Weights of a small transformer language model: tied embeddings, 646M tokens.
Each number is 128 + 24 x the weight over its row's rms, rounded and kept within 0 to 255. Layers, rows and columns count from 0. Numbers have three digits each. The size before them is the row's rms in percent of the matrix's.

# layer 5 MLP down (transposed), 2048x512, rms 0.0113, rows 332-438, columns 256-319
058:103167136153141147128091126101142089172119139159152134118162048130142172152098149163107096110122135103113139165096105104156142133120073093104122086145097138128148111098127143154107130119129148
165:142167127125155128142138134117155101164119116097116157123117122165147125104146134139131135099130127129144119123155133133103139110093163146178148137139119134138105127095120065208115136113141151
052:104120106105156120105146104158132151085135119152121101126127127102115110130129085118138153138106121146169147169148171161134105136155152100123116127106116100107142137142134097136134141143095092
075:128105114157089157110148145142131161119123123131140151130106139076114152178149102092177133131145178115111153070068134135143129101142085172134147081119141107106121144155130137135168118123113118
054:119113127127134120123160100127108141130120152121108088089109150115115167077143110100193119167138166099151133115062121143131101115182146113142153102083120137127157168157130149138144109133131158
047:097126139148064174119071151182121090154124128124124127135096099123159143142126102121098127088108128140137096072143144146133095122132132105133165088162118118089140063145155161167108127136153109
056:114123128154147121100131146111131122114145157096137118148154140139145139068127110093102136148111134122146108075113115141095096149119140129075136131142137129084160151168139118105104148105166130
063:127137200053142161110086101101143149105111133099158126125161113110146156180148140090076099093129108134133138115118097135114132145123145119058129143153121110110130126128124112125145152147170113
092:126114124088095137096143110153131114080112114098108091134116135148109129091095133151156090120115134145133110134142173118161132142148133129078141091111142105144165164195085143112142131152159159
073:123147117129155160118132133165179133146149107116133145134136142099141141152139136145089142136148153129138108128114106126169119140116101135142163159123140129142130152131119145121129158119141101
133:155152189110144123117079160137137100125142124131155170131109139142153104113134130152154114121118091144174100130140093133127144124060150121164128123114134118112126129105142102205121134094147124
051:130157139133167103167049119138099172126122124142123101108130124112123101123149101099151140160107164114125117141120111150106099108163138111154116129084159168082170130148138111173128108100087138
133:125151132142131129092104091120118134099149136138118128099145147108124129111129161135108118132135126167149140116135097124158103122150140137143126105145112147116136116068120145099154149120133153
185:129116122118139137096054139121183133193109110122101141129141125116121145097152121138158183112143117141156151149135140146123126111109118118166143114199131141131109146093125071204141115122061109
055:136130163110100140122177137128168123146150088158092131100130061112126156144151132161126141134119128170147179134172101124111186096106158138175155154132119143127141100108138115153148114135131130
071:139137131090187102142090112143098152087128113139120078100132115078104176128147123111120127143128123137138096079171125126136117105095077086148125066123126133112112149156128150131167120135075130
047:112139150139123153167118131119118106120078125078122131125142070101197153122061106140163144158118142127135123116150136142150116113104114177144087111071104112148110108162127097125115107132141072
104:106140122143139146095124143113170126088124145155132089111103109051090149109149107109086112131138170126097128137095131140143166137151142136116146145117119131126137126114120147101145133159176172
049:137141104121190113105169127140084139137139174115103085131151120167122105069138096140080127127108132142110110139200102112104103145118130118138108167127080135135129102149121109138148107110102105
045:112126130106151088121189113100099153116150134137125092138124156117116140095162113140091122143108121134152131133140137127114165160121094154128133108088090178124122120158135173167153142139163137
046:119125160115116143098098136108119074123130154143092095124133065154140115148166118126137138118110137147138092146128139164134137149129116127113126125139129140118149100110143097165139108079129140
109:133116100127139124122162155148143126134098130073115132136144078140123143144089087118179142115143132144145135132112114129150148146130125106116161148132126108145125114131127129050180111135149109
066:128158059077151138098156159089122108160170138125098146117119114145137121134175118126125109112100109171137104115168139114130128155123156165142149086115139146105151126114150182120119141142118157
242:095163091168105104085093077126131125141116104109087083122124101159136145093124125135157150123114136146148131131113102158162155129130130115211162098127117141134120116063140079136171114137110152
050:103111150108132131115059113153143154161114130128155118101113164103116115134123094113160127103120135083119136114064104123119134153103133098108145178129146153106135127143131109110101121137145149
046:114123149117122160169074111156121114127120135124120111127155160138127083094134141131103156138157102134152115123144094131135088177092107150141132122115155119124122131158117126073135128100103141
062:109153197129135106108137112123141078113081146142090133144131048112128136099113130124121079148091148155164146139128137137137105151125086128139116133124150119085160147128128128103121142107177129
047:147144162128113152158080123133094112117124152129124099101123109143174155137069110122173141120117170124129144130119170134111120112098133135140134130119120162148103102136127137139113110123112091
073:137142104136140121158066105122130137113142136105109165082166129140120129155163113128091152118126110149113099109078153128127114079129124141104117124150114139082152099103110123118129127081097136
070:126135067168138129099111112156134125144145152143100156137132117126105141107127129125214155116136174121133149089093108146099101096189118150145129130088101129145102108114130142116130149130117131
054:112141144137146145137073123167142113095152085109117146136143119128117101133147089118092125156129126066154151142117138119134116147106086138153170113116111142081083176132137101118149088120133116
047:131144135118130117189158111051105142101106123135155169132140173122157152116129133148087148151157127145128171133134130128103170129082133124154089195120056164135086119111116171142127113129140118
090:140110126127113126131114142127173171122112130127133179177137100089108160158164131106165108129103149111098164084087172131132137104157111175130119147102140125128139126126128118099090139120124132
057:137090132114112100146137105116127182109093109134120094136139111144114116089097142110165156125131153120172136171117124131092119148134154098150134150119084108141112095126111135112136146128127113
071:119130084188107139117180148094113133130123153107116079158168079157165155145122139145128136103102149121111135084160141128145107159171134126083126115105128154157131112139097126080108156142155132
052:117164140166122100182080119111109157096127105154100112146111145175118116130150115110097134147173107091173119101131134136114104165105085152102120127127135160120086156140128101101164134119106157
077:117112081164103129134148161130131153156163109140134060133126120125130169131108138084227122131116141101132131113123157118140142139131128158117138147120113127120104110135133120101161133157117123
183:127098152141151117122101137131156107157127108096101141136145114202118128078123107118159164118134114134138110127102175131106147113051119149165176148117161124120087138127148112199149136135120116
045:141129115151135118083164135130115138144134136147096116115144105139088143134147133119139088135152171112173168096143138143111140126101157140146141169167114120115113138127150121119166139115118132
049:103158173125093122145141147199111123105129177099131105120136097084130175096133156137149113156151140095145163102107112122133089135130150101129106166112112105095145154162101136129097133138141126
137:129165085155138129135204090133078130136103107109114175133155082144134125144081148135183135135134090128138129131151180121107134125125138124135145066133133141131124105179135150165129105122162162
054:110127149120114121155106105144117097138126118162082156116145135109088111055115137159123178136121148145108118167109142095088115100112130136121143113126101123154132071129128164149119116136129109
046:119162180116112104130021108138065139099093136162135124113102168154115107087132137097110144129158099103134071107143093155100091117123138123095140126120153140112134135113137131095150149147096115
113:142145153117106137103143153131126118122137125095127129141111096094129118135135127130060141137108114134132114113139156133128139147108144128124149138117126115104118133130151117154105135169130118
222:132119127182115113103150123117108135094146131135121132128120177103114146196128103121134095140153129142126129160112087120141183122150149119143140134149149123129159129106114126088128093136126158
062:095114149124144110123092120124117132150159137132124153109105112091153127115146141122121112128095145127126072108103143140126130133127149086135101153129149101118094115128127137155116115136172132
174:136133115098101150190128117122093143166134114148128193110147149189166114077097073130155168118120150156135144112141147149125143144086148067184128113144131122151151135103111121150131113120094138
075:106130130124126153113056147134104124127129123162140139112120108124142144126120087093109125114118170147116141096091157115111165139150135111166113134084063155112113121136149145134126118155087101
074:108139165151138124126101088180132173096117140111078126160104102116097134110163110101116133130113119126137163120118141159093130113105123104117162118129101134119170129128120120164144118110149148
072:134144070170122140149099102135159093124139111121112181084170102138129139183148116178093157122148121124129147158088119183116096101143119104140135132133122123152095134115146131136123135133155114
137:130161190095152146151075131122172125119120135145128173111106130138107113136108124140082136140148135133138174120132080156152104130141095164117105139119113130109112093138128131118104135113160122
052:140106133193104145142064096200109111142107109160149093168114089103114134133102129127216138115135102117097148097109114140148150121121126133148133148129158140138148106125128138107139158176067128
050:111112139150160139162093126116117122146117125120154122168152100168128116071104100121059117143102100153087104123130134119103119158075137106139134196145121120118148114136121116150110154145142137
057:154134094162145122130191131147138123138142115124162147131138087095133135122152179153188109139163133161145164139120091105121161108125098128146115139131113090131129136142104140136141132151151103
071:120151120113079119114118149136157132118154114147114131132118090164125139111105112090113141131116167120146155088099161164114117110110138125146106130085088133120125119157119141164118119115098096
047:114143142158111125166096128104155084107123152134108131134162091175128153134103113129104112153155119129137138101145107161156124165101068139127095113126113178145152186150111077092138133150122105
069:110109156126158197145156125101118108127126152120111123095136123133144134150127093123081104102137157170092129141161117155113124129113072107111120110101151118157149124127133133145118096112140115
043:113109186147117137173091096081172136115130178122114099103126069159122111147134097086094092147134129117151142158100136123130153146096070139131124176108147134118125168129120135118102149163108149
075:105136167137143138129134165127107182127144136162127105121125123108121125117136123128122106097096140131125156120110140111137113141116088114152082132080113145121135147175117180186136108117149104
044:169123169158156124127113122126134111133092154112099113122126159149112119126120135130122128122154116140131095183141154142109161136098140113151117161118172103124154139096140098183172070111136125
142:125112141118133133144109083118087124087116161138137096107146122117099155129140090127127127140142133090119169128136179137150185099138142120110133142135131146134135117127093135041142122118162172
054:152141104111138111088161135116164133110163096099117128161139095141161139117131151149172117102098128129127111098131146131139146139168136112070134091141112128156103153155133112105159146155138089
143:129130141085100132130199104084070133077117174101141109122142132110095123150095138129113141103141121151077166138101141127129126159140134114088149118154120171138146112180119154077153105143132136
064:113181126122132164115180145134104108139151147150140146129130112114141114130130137125074144085127132147133126170190141118180140113092162135118128125112125155105140108114155144188117114140141108
056:159137138154122109114135133137096135094116108115107118151146112133116106098125095129117129141136095110120110143154154124115118151076122065122096175097098109139157144111133136203152126110149125
084:122107139122132151125127155112136124100145129122136132127147126079179125108145117128127114099121128105094124115088094131142111165109103129123124153107110140128129110146083135168124122106147115
045:170113110107116106133136118182122138146115125106116124127088124112131115144166160110164137132127079144113094080101153128148206137113157161142123143119105150118120176149145097144117108138082110
055:141183135123142098125138118133149109114085147128108132112130113154134111112114152131159129099112147153152140137133144154110094115163147167131147136103127109131126150119111150070123131145123152
140:107151156147092118113124072153111133122134169111104130153113144061140139113124140122107098129155127106126188136117136098159121167126056103074125123177138146106126108167130128036135120151131138
048:147114191137138133178125139091087113107117129145136112123145075155154090106105120129060146119151130121106139105177167125117177140092140099080138147160107146144152111127126111148081122115150121
054:105141134093150107123084101166157120099138142151066140138081103054151160137144091139149133166089144145148170169132151168097095132132144105171106150150146099101117111139135165152110090130081120
052:136119103150145104118191118085091150138124119140107092131163208125088141068140127145119176139145121121125150141152099106089082130147131124143117095146073146135110138139134174105135114151129105
158:104134151105157087128104098110103130115132107115128120101132146173171100062077134160145138116128121162129096122105143122133122125107150137153140133144159141131164141080158168157108155116094129
051:139146140119141090125160132109148165097126088125131103138156126120109128141142157130188130125136114144175163122162137163121139123153144137118108090139130137148126145113130098089180144137139129
165:124147143163084105164181084143079133106122138106110088108127120125103110134116083118058069138134108132127097134071077113103146137096143147120124121160145126133181100124098143117153125192147150
053:138100131090149113117044144135123151138049121166163111101152173079137125130129139081144139127087147082080116115123106132163147133118094114138125130130125132107150088154139139125131126103069146
144:090118133160107168137069155124168143124143120149112154118087121092111170104171095113065086104100134123097130119112124141155149104162106141121116142101113086096116129124131132088155145140155134
056:141101074087131164152125142120160126155145090156141129113118181113149161142142163145143133118099129100147121103148120098136154134149182142091123134156127132124099091151099172116122165181114077
052:130125038084158152100202128118105117154163120132165129141131174118109121094145107086183139119133185117113114120123107064149110145152119096124135142152162124133135112100120148124133141119127139
061:175103142114138085140085099159139120144157092133126101132083044122102092134157120076143110122080118152146125133128113080123147155116135134136123091120153122070136134138135135159134131139110100
059:121115090111170143090189147104127189126170103132138104134093132109083134158168149092115121119110167146150118119143142139131169135153136153063130078132154152105136181130144143107123110110165140
047:132138149136102106117088102089125119071119153150089135147123150151089070084127123137119142133127161120139125149103102138099113154133120121174106116155150116157116165106138115135144084080104166
063:095146156161123092135101102145140120130122159156126141146141128113090122081168103106131150141136121110121119122090103150133117154099119101114153136148166129066153141144112108127127105117137173
142:137154176123105128143154105139156116122121146142146155115129125158142141111126137110145144123130111107146110113135099133130149123078128116131135118138094154119122111093116093191148146154146151
126:156137133132114096124077127101143145138128093126115132097123140179146119106119140116116169148122123156135118125123134130131137159056150139135125115160123117129105136131125120206122115117123130
048:124126071142116103138137091135135160105178115123111113149146138137111120112127136127164132146153127151109157114108123137133099118128146113127148171104135120105122186171092103129152142129132096
090:124173209134135138153134140140158111106126169086119133121117149116131135124121101130011137135125118128125174163145101137131125098084069146154124186079116142114105110148127145124125145127155103
063:124186102115096117139090102147115129119147141123141115099128158142083152139138156094129119120118155103145114088079117109128087148125123139124123128096141169109134120124130131086115146128119148
073:125134154092139139179130108163136167130134133139129138092112130131114128185150135129173147123119174105105114128122161105122162134122154103115121144139131119117126116109122100145138113124066106
213:121143148150084093139113107103082143101099112108134075159106122113117114117111056099112121128129125101142095146076123114175117123093145132099145109183159139101137094140092108084130103131129104
047:153125124147133095142090122184118130116092119112130124126117131138150156173136149133110106140158122148112098124139128137136143135084087124137154138114127112120132110117141136165162101132083129
047:099133102096147121110090110105159154158152158153088109161144153124157146097113102141119148142114132108182125120163158147063075134120121111152126140114204137137129135144130132112106153159142139
201:119156121146137131146178172105078124130127083131155141151132170077135092174099095166070091150116140129140160131112115135153115157132119119151099116168128133106149138121080137076123080112113137
055:120124129152146121157164153096138132117147104141127115162150098151096133128180100115064127125120095148116147134138151114089123159064140138099115128157123143115139164105143126073095112099166145
074:132153178129094182144114158150135116129128135168101155100135123120162128175146105136106102096107157080132148128107138142142088049123122159152154129117137105110143130123166087133140105072085123
090:094141142152148135150093132146138109079140161135099118136136113162129142134100082140083137130156123081118156110133093156128113115111117134127129158105128138130118120120124095111135129122099142
055:116162168134090082127170105143127144123132135099122118116115162112167140110126144144070095129115136183145148147126169115091129123095077154126103118135096136118104141143147151155149135131167126
047:140150164149180114180072121124117122117108110142156141127108127150155092133128113120066159144129099104149075128139131130139105138134103124142105133131160109103151132145129124134143082114092128
054:096156170132119147199100114143158116131116120137125185153143119150153115168126096143088132172142135142123131126182151143118130141109172120160149156132164093130158168121151090100095093120114117
087:130106169146107154122108135143152082102122129115116086150115109112146162181133138137109142140144115140179158113165123110106137120086125142134161134104145148152108120138129154118117138135135142
050:110115177166128117125089131102128146136123100116132115126092109115090140149148167097186148119092146101127149110088134119137124108159118106110111123130109138119126117152153156137091111113125147
050:118110133146116147172104109113116131143127096144120114142161082147126165174125169145113131118097117084135155109160167145102129124176106116104123129136073137117125122141113136164101107141182123
186:123121138158108142113149089125120112109113189123109104127122148104130101126128104149126164115120082111139094098095127120126141148113143110116143157128134106148131139109126132157149174123096107
203:135134162157121126089115136124133119099148125149133175100135108202117095102109043131134149129123128144134098146086143152166154133090137126160172157166167098127150138104129097149152116154148153
225:145086130097155114164126177131150133121126133145125161137153083179163146100123165142196128127133098132137119144123170121152107092111154135116109129132151125142104115127141137144128125120097114
049:113139133132135119113131079149125103147144155108092116149144136156133120128082145110160084106194140166135146144130115127106098114159128140144153146110182102127165146138134072113149136159101152
053:081105164140132118148120100100117137134087162165117097131138143140126086110102112132055136124124108124096149133173123140122125164110155079129139113121133140163143085123128116144110128117168144
# layer 5 MLP up, 2048x512, rms 0.0155, rows 333-439, columns 256-319
146:134124117115164124077129120105111137120115136107121119116134105160141091121124152144128160113112144123115134129134193101143089167110125153109121106153163103173155129139095160101105117081130147
059:138163110177134120139120136129192131129074119139206120117175082118087150115123155102126122121154117099086166129127128144104164118118101147095137133131140153044120129146108102115112145172136171
084:127135146131120097112154113163134144115094109122139129159156134180135122143141129119111154155162134162124079150161135114133148159123133100150128128134136142138116139115146123111147158166121112
062:158141108159122141139136152201126152136147167128133134152165102139133139120137127093113164130141136160122108112137110195128116145094128115127126146190115130132112141111122125145133166149122133
057:153131109148103100155106148119149176127121149120151156134103180080117114124112141124147099109120103151115140114115142107149095128175154106125133126134130104169153178123140126146129103163144075
066:092142134119122154104124140131084095145104129163117140117075133143053102144099120158171119136128112146137072106113121092138104156118149128144147116147100111168139137114144151134096211133136102
067:123135117140108142129141166125127148130139133143071130088170143175160115131153135148152173108117130102096134128146126111141094123116180110132139129089099128130092094117156152164103156182139126
093:123144140156128122171115156147108122160153158145143121152136140150124096085148129160114151131148117121112140116156109190142102123093134100132126107159099163171081095114136086136106122130133123
071:103129145138094126118169152087109142106100094132132100155126122162159162144168149117139122113102105156090039115136158105130130071091118113142134129118115126163116097135175116107107171147146093
118:100159082120092159168123111119131124117107130181077108141141156104120098089127115123067125125090136117101145146125145099138159131192100113077116122140085124139117131134123136100134148133144140
059:149121101148126095102145145156124117130085161146116095140090119116103182145103144136126162098136181115112084183119107165135097140191154119104122144152097108155103153143085130135154092128116147
144:164105093085171125141136128160088115103131147151082163147083140102123138087141167131159132147111105155114156107119155105109116140180114139146115092142094113161124117167128163135123115114122135
168:146122132150097129132120105138074114155110132120154181127124135114131163143123139135123134112117099103102118137096135116130137157154133153136143129116131146153146108140171148131111149168095122
062:133082174120120087134116103121113155120112122149137131150166137137186149138137134152160130173092098140139159148136143131135098139139128130123108111106150123117147129133172124100158072095142128
083:175121109191109109106130126161133106125133146146151135108126162137167107124112115118157112132136164142140134161094121132118090141136151076145098163127146092083083135115150117117140159140131072
056:107138135136126134155114142118121121133089089152107111115075137111081128133080115144117138158100169145141082166188151124146119123148094134132116110143105155120113141126099117139128110121134083
120:124132137164131104161115156163083112119101107109144058127127125143157086150086139134166110151148085169124123097136143105149131140121152118137121120109151095131115159082130158137120119127103122
057:142131143132122154128130087065122190129186103102120116129080122111082153147129143112120134116101166094136135120103106135136132152090160141092106137112122123127150118133105108129133151120132138
053:150106117149130156139117136104151178122107136106136159141131134159136152138145167158163150098138148173131135128143125144113150131063124143123091138129128157137018095104161109116126123107174145
057:118156127172134140110092134115152117139130123122116141106128114145143110122134151131170165190097150111113111121096104126121120131177123161137135114128119161108133096137152143152137134115116169
105:132104124094075140170172172153129128139123109112131119161168106126131130115099177112149141091083095126127124162112153128077127140107123095130126114117075119152114164138115127140110195135173113
069:144147132145126119120117119139147130128135131147126149152155129145148134097133127144096142136108103119122132100098153155109124110113139126169127135117129116089147077129089099145168102094127131
256:168103163101117160106121150155151135131137115119124142174097155128120154168121125112130151108122088135118126125141155123108121169137160074099044128138126136140104150160112154114134123110137142
061:136111138071121149138162161154131151147111146107130144104130144162110126137138150107109168081150128133175070144151111138149129164092119123130079130158102121142102137104074172139082110159133115
057:130147118132099156123143131073116118110107108115151133096061103122172138142142135111159132131114178135138119083109117110123148137163138134125142104134128124131118065124077122147149165081144153
064:112121122122143133163126119098126112155142141124117153108107125079077131120129179120102158099164114144085123140144112141137102116125153118157121141138115097043099095123177126122120140152111120
056:104105153142134145143111134107121170141143126138118156134127110114124106106088095131147122079096152129147095159111111108147124140136129122117105116136127110132147111103073164108133083148132131
077:120181113123112123100154145132088126111128160153098103149084169131128118139115156181173129134132139139173102144137127097116095118152180082111164151118140127104106143169121119131134103136100132
074:137143139147098073146179114120112076129099139113108101109120168141163126111127138128114147110141072130143103149144113134140101144127169121124108164170140133130095108110131107115117161151103127
065:145142102156124087116145111131114090114099130111116122149089144111127110127157171131171131098109112185132047121105163116123124130125108094117120147141130123143104153111130127137115167141137138
057:093121121115122125156157142165079094149120141164127091088109104139118133138123144123168149137123150130150165124152156173117123144074148115077103137155137154108137101127160130094147189118158126
083:101140159113130114115154127143093128123111098125087152138104139167127089136103134141107175154172122148123096134169122132107109111127177131144126136128152118162126167106138097126115131174089110
065:099116153148144182115132107102147157122151113128136144126122071126141138119154119153067108099095126096112129135132145117113150144114117144124122118124134166131133138120113127124099117082115179
067:133151129109136150128130163151092092129122109119140145166068085119108131121135143160126139145122075095152108117091121139149121133129112120147165136140164159108109119123131103121153159108139115
063:126134111119116122122133132148141124107089136096078139177145111092116126126166142134136166128135162122080162074133129102096144139168132109126152133136179096128127118154156135188166127091130203
073:163132154126148144121130093122132119164142126122140191113152128184140111105130109175075146106138081146090069114125107154118127158148107096151066121126149140186118150119149156163120161107119146
182:138130103157122139183148160137092146126140097095142164139141139107151149184153090085138140122123124110111106133095090104113157169111081127116159168112147132143136126100125143126139101142135104
055:117120115113155168149144093091084079134104115109101130139104131107119126140142155131139147130123080113052156130101121083144110130135148137155115132128078124134124122101138160140138159101115138
060:125093129129121157136112151133117123115126166104173145163142108123141149118120137131146131155104136169113078093129155179138118090103127114145132136141144113113112185101172118114132190093149112
137:166121127118131145080093140157122121146139132127154126132118143151148108131154109168084124130111182137138116128144130177140095132141131179143129136115142104139110101083120102136109122152113129
063:142145113160089092141106102114152108114151133095138084137116157085127121140113109097159112146177155125174148114163111089150158078169147111124089138123147098128122116143132102152138134121160162
058:069110141091105120093119125144151125113126120109103119115090100121143143113100110133150131105103153140124183125120102140106094122158119133130131133124097124158126173154101145143142060090109107
095:140101139138192103154142107116152140141157135132108110137147091120108130127131145125151096166115149109117118126136150125082133140167134178137090108142109132143153142142140126148124116152114179
208:092160142120132139110140144120141128150145077074176168152128101146102160175138116116128135112103177152118107100121113120145163108091120114150130181127148148123134162188127122124138146145173148
068:151135135144093119138138143156094106136130143131124096099136136121082145149121158113125146154129120150128146132156121126144104106145124112132127136167107145122099145117155140169111137153115123
190:099143110113102124160162163113139101141120109142125123093150117173135063126100156137133125122124160123150159149137105152123115093149095109121150142116122116133147117061117123145148117145142137
073:148112159152107096119143092143093124104121117123138110132089160108111099128083124124144151131143093118116113100135131125151125101141138078080116157140171143116121178147138119124092124135104102
073:149148108147111088151142092195120138125087124100153128145145124124173117149144151126135164106127114138134120165141121148162131143149177083105124150127132140131090136144124108117115166126160098
071:114171122109105108102157104091118138070083124114121128130148156147098125162133143133110101113126117145130080117140152112121112114108171138126157145171176165165149132110113123094135130121125088
133:118141116127089114136161147153114130133134132118085134125084178123148178119120163105139145109109141149101123136110165130125132157127149108158094117147099111138121117111088140148169163157103141
059:128114136113128099093149112089134131141092103138157157116112137154165131107112101150110119087159119116100131136131142118122179153148129111126149146117129139147144146119156163128125107110127122
060:101135123141146131135108128171100101138103111167135103097084143107175110151152152136165154124156117096131115119126116151137105130158151105107095146126132131157128149116141161133125127118140114
064:141105147126146130150144107123141097128144138120107117151142103157214127115140157138089100103117085109121135139147138173122119109096168126163133136096131105095097121099184088132116125116119147
077:126126138155118085150157130109084115145106134115137156133138115118157104140116157140127131100141090113086110118149137126135121120133139092103138123120118166153089147116150120136144128130110119
059:100097087139127119122108145114147137120130093140115136156095160125080095138130118122125107163170111106080188094153146112113121121133104118143146147144163182113108122133155111140136128141123123
075:149137087148102111116122128191105100131142133111161091135133142125085137148128136131129155150105144131109109120143134154133150122173122120154153156116131155149108122148119104140133142195150106
058:117128108121115126104159136156090101125098169114111145126127142137114129111157124118129165146143175171139148133127121156096122128177114117141111136157131115133120112118152127113128039105097148
076:140120103131123161115111141135099124149101096099186132116091149113115114126131169135132143144149148134130084140155130094136137114160157115104128141140155135097091155150138096103110181191143108
054:155139129128134117144134173075120120120096124109126124190159154150074140134109130140117104140135189125086105115133130115152122088128106158125111115127108154155077115139100120184113153147120168
165:120147122177127142140184158121137089113112122098121092193144106164093109166120124147119115131137148137145112052147104192111094104156113144162092149085105129143130119081145095152113100152112159
059:167125104102135122122109138151123112155171107113135160136023135135150114103134132161115121144122103105152119139110111126135104122090129120127148117114153140127112184117126126169156155111112127
144:145145131160174135139150164152180125100106136154144116141148126134151170124178124110128076139126122121117148112137086117157147108130114148124113153104140109131097165105127139131126131121144140
066:138118148142142143146117145151141142125125131137116108113126141137159167135142145150153110136098127139111095153101112096141121100124137130106069124121094100125135122126110150123103080124111134
062:112149154164123142099120134139144094124130137125145133083109118131140114125146154112115115115104127118114037095141148123140148084161160113119081142147140180149093163166134116109178177158117130
084:131122128158079093131154133152081130136071148080148123142108132139080114157107136133135175119120093176155064115169154112167125097149115125128132129119146169112130158137147123103141116156120101
053:167137136102145045150126186168169101134072165131132133139102151176109118130105136131126115094134101113135116122157100126146150140126139097142134120140139133111089155117079154139133129195126159
062:103147082117146184140147124123109151151153149114120106122125091119155128116144130114092137111126132097127136115107111178124131105086096154085107132165151107098157119107066133157118098079118119
155:131123107069101126132128109111114103196112098113124133166178136155159091139116136144139195119099122145113100142138181144107118164135128128153115069126106171112138124134066079129135152160140140
059:106120134115126173129132165145125134145106158122154119099122125128108145127104146141137110127128135118117152116122122127137138146172163115103124116092125117111148092135145148144134109081137129
065:129081167152115149117113122108126095137104137141138124112090111108104137132093153101130154195097155155087112136122115100124137118133110150128144122138108120141073130116162123169110129149116118
059:126132110151148126144076101165159093123166145141127103098113108155156132143109132107140125160130165117149145130115121142121122141072126124127088150127115092108125137128103110147125176137136139
168:112132175144127159105185143168144134105133122141162137124109141134103137164158120102154125147120166135121138125108152120137158077144139084187113110088131112090170126175102111112154152123141109
061:101118124084146176118116155134197187137133096142130156156141092106138139104151142151109137115134138058088138141105092146129170129136128140109160100110137121127088116132139127149137117089119179
172:146122136150212140127160159136147103094109098122123118136113147110076133132143161136153121126072145137105128085099140106121122120140084155156123213102114092122117139166153164124125138136186135
058:157110130121148146093159174171116136137134152162124106146101144115085157136087105100135136147119158115137148114139089158123107151163085148128156132123078104145095128133080149197119107175126126
135:147095145133148099099149139162122112112121152112158077111155134119159063132131143114179121137124128145125161137087148141130111109087097098159134171153170110131129139122124168146150156115141095
064:143117126136133117141134111171136101139123121136174091130169074132127115134172132132115151129110104132102119144133111075156110133108093121180133119133120160145108152120152152180099101088107101
061:127146140115139170142113110107142100145122139118110144092130125162123125116117122081086107126109087081152100166133140128097134144117115130139152115125123080127141111119110117104115150116115146
069:162163121141123120139142119174128149136117133127113156154128139134127121122154168148181128139086134121103114126113140108099121102121175096137131149121138124103088160120101137104135181154125044
067:122154130146126104130159154125093094147109109158114128104123145185163140115137124138119137126172118102127086128095097071107138129094127126152130129128120142100112092117125104142133154126109153
058:102160125130144149162126095134159089141092157076092119108124124092105127125085132106149115106157164098115212102116137122147131133130128161097120144124125132128132079139104093168138081096132200
069:136125123136116117112134107128135080107129139128119157149124125145100119123116126094136118127114115185115122114109122156130140137136164080116132142141102134120130117131136166148095119201135087
130:113129124113127155131123115138139123070112099145152137171116138124089137146102108142128110115105080155049136141125128134149134135167116139086128113123103107091121105130111156109130139124134145
152:110118145069149177170139127126138113103109132170181137139151087102112138120111149116148116080086129095110176185130118094149141107146098140118153138083109125144154125098132129110142110153133132
059:127137136115154143119136128090119128122155098119150165108106114173158110135146140124129121145151133126090070141113130158120154115098174105117127122108147111145104173097135151135139130165128157
083:121098129114121102162137126070121124128133095160129117133167125165162117120097151163152168143107146138110122127144153153114098146127147126085085126175119102139141142093162099116121114080138140
071:108123111115126138156159148122123087134101134137125119101124138119179123119152144128147163100098127167139107133146116147139125124129128101134144161147160130097090115112106147116122157127154111
072:110094095110093134101109184075169141118132122129149118132117163089146146145139117131157111111149149150118120120138063105134136096145123125138091142104148091084094117157085150110109127138138146
193:122119132092091149125145147115166095136106188183171099133161098080156132163101152191130106113126130113099151159120153129127118134111124074110132094149133115128123152101148138167090129108168097
058:120108143162149117108123144094154173122118149129096138127121163137130142119136119141163100180107144169122138151121112151123165111163139169135101113095145148109114105129116128123137106156142147
058:166140124101131130092124113141106104146124143119129127097095127092138141138142156092201167162149143159111081150120075139126138170137089135119110118143108107194159149132111142152125131152120093
197:129127123149130117071171126118089123110144133165149174102175142077137136173141126123117141148090150128099133137135109137149102126120144142159162126112114093097109154116147129158159194163175175
064:176125122136101138092152105141088060109105137103093134103079152120131112136150159086161117103127126158127093078107135127139137160127170081134114126090132065098124139150135132128118183132110159
079:128129126100102075123155090147100124118087136107102116104118155102113125146111128144153159138119154200137069108130147105147113157175115117112119113167134096171098138146104160125127154147088098
084:126164135153114118115185134180119131150100121114120136116075132145141134151136177155134146112151138136138077172169144145167100130178174104112100143142129148149105098139141151143157126134121121
061:102101124154120120127096149107146103127105124155090115155113119163128135118117142141122115146110163105148124133134102145127162092160134122161133108118116100104117104123213129140145095151136180
058:118132080112124118151164148112134138122102121137104106137101133103156157130147140092132080122151174115138143080131134113128126137127130142080142129133091130139167158138115120168136102131136117
062:112126132137139089131072135105169205115152126128118130091101125127134127147106138138134088131134111124083096085098140092135182126160111125084114131118116117122139156140113150139112170135129123
081:123132129137172110161136110120187096148150146183131144123160065162101135096119158077124168160106156113102157152114147162102106104143144102139078112146087121122096071102136128133141112109115127
062:098139117125117102120123120131093102123133122099101156146126137114191079141108130153103134079129124164125174139128123079105143153139152091151132158145137173138125140120132124132082137145128151
064:147150087145129123088115112187121140141105140082093114117106126120128088154120144115146138125137104136151112112116099162135122144199114099152136157143153154130086138118128137137112162173130135
173:150077154171133149133148129141195136106182154113160150153131110076112161192130153099133099154121128148098138115125156107106103134171112161116094183091092140075116140105141177121097106097173138
194:130163138154113153114154162143140125148147113103161132138123129160117122177140143098125131100105164130103110124111147095111113111128099121119134197072159136120150121097144157150121109135158122
201:171126115143143117151136134099093129123136103117127160134114136123125089154101155125126142116132112149110108142124121119145109150103115095142095113139173137182172075183114168088102092133149132
057:152159154118140092110155110135109172110158126108096131209160160107143156105147147149070100082120106110140116126124130150115114134139142112095139146119132051111200104116089116110153122116100167
061:158126131112160161133125108173147157130111132095145120103079125091116134150133158101147122130135108132141194149102142181131152142116117136105117135128112089122142125131104155126112075126140138
061:165123160167128139148121161121144126150131108139135134137192090139138118120137156110097169126134136125132177113180130149115123133140126173128133117115138150087125135140079116141131160098142136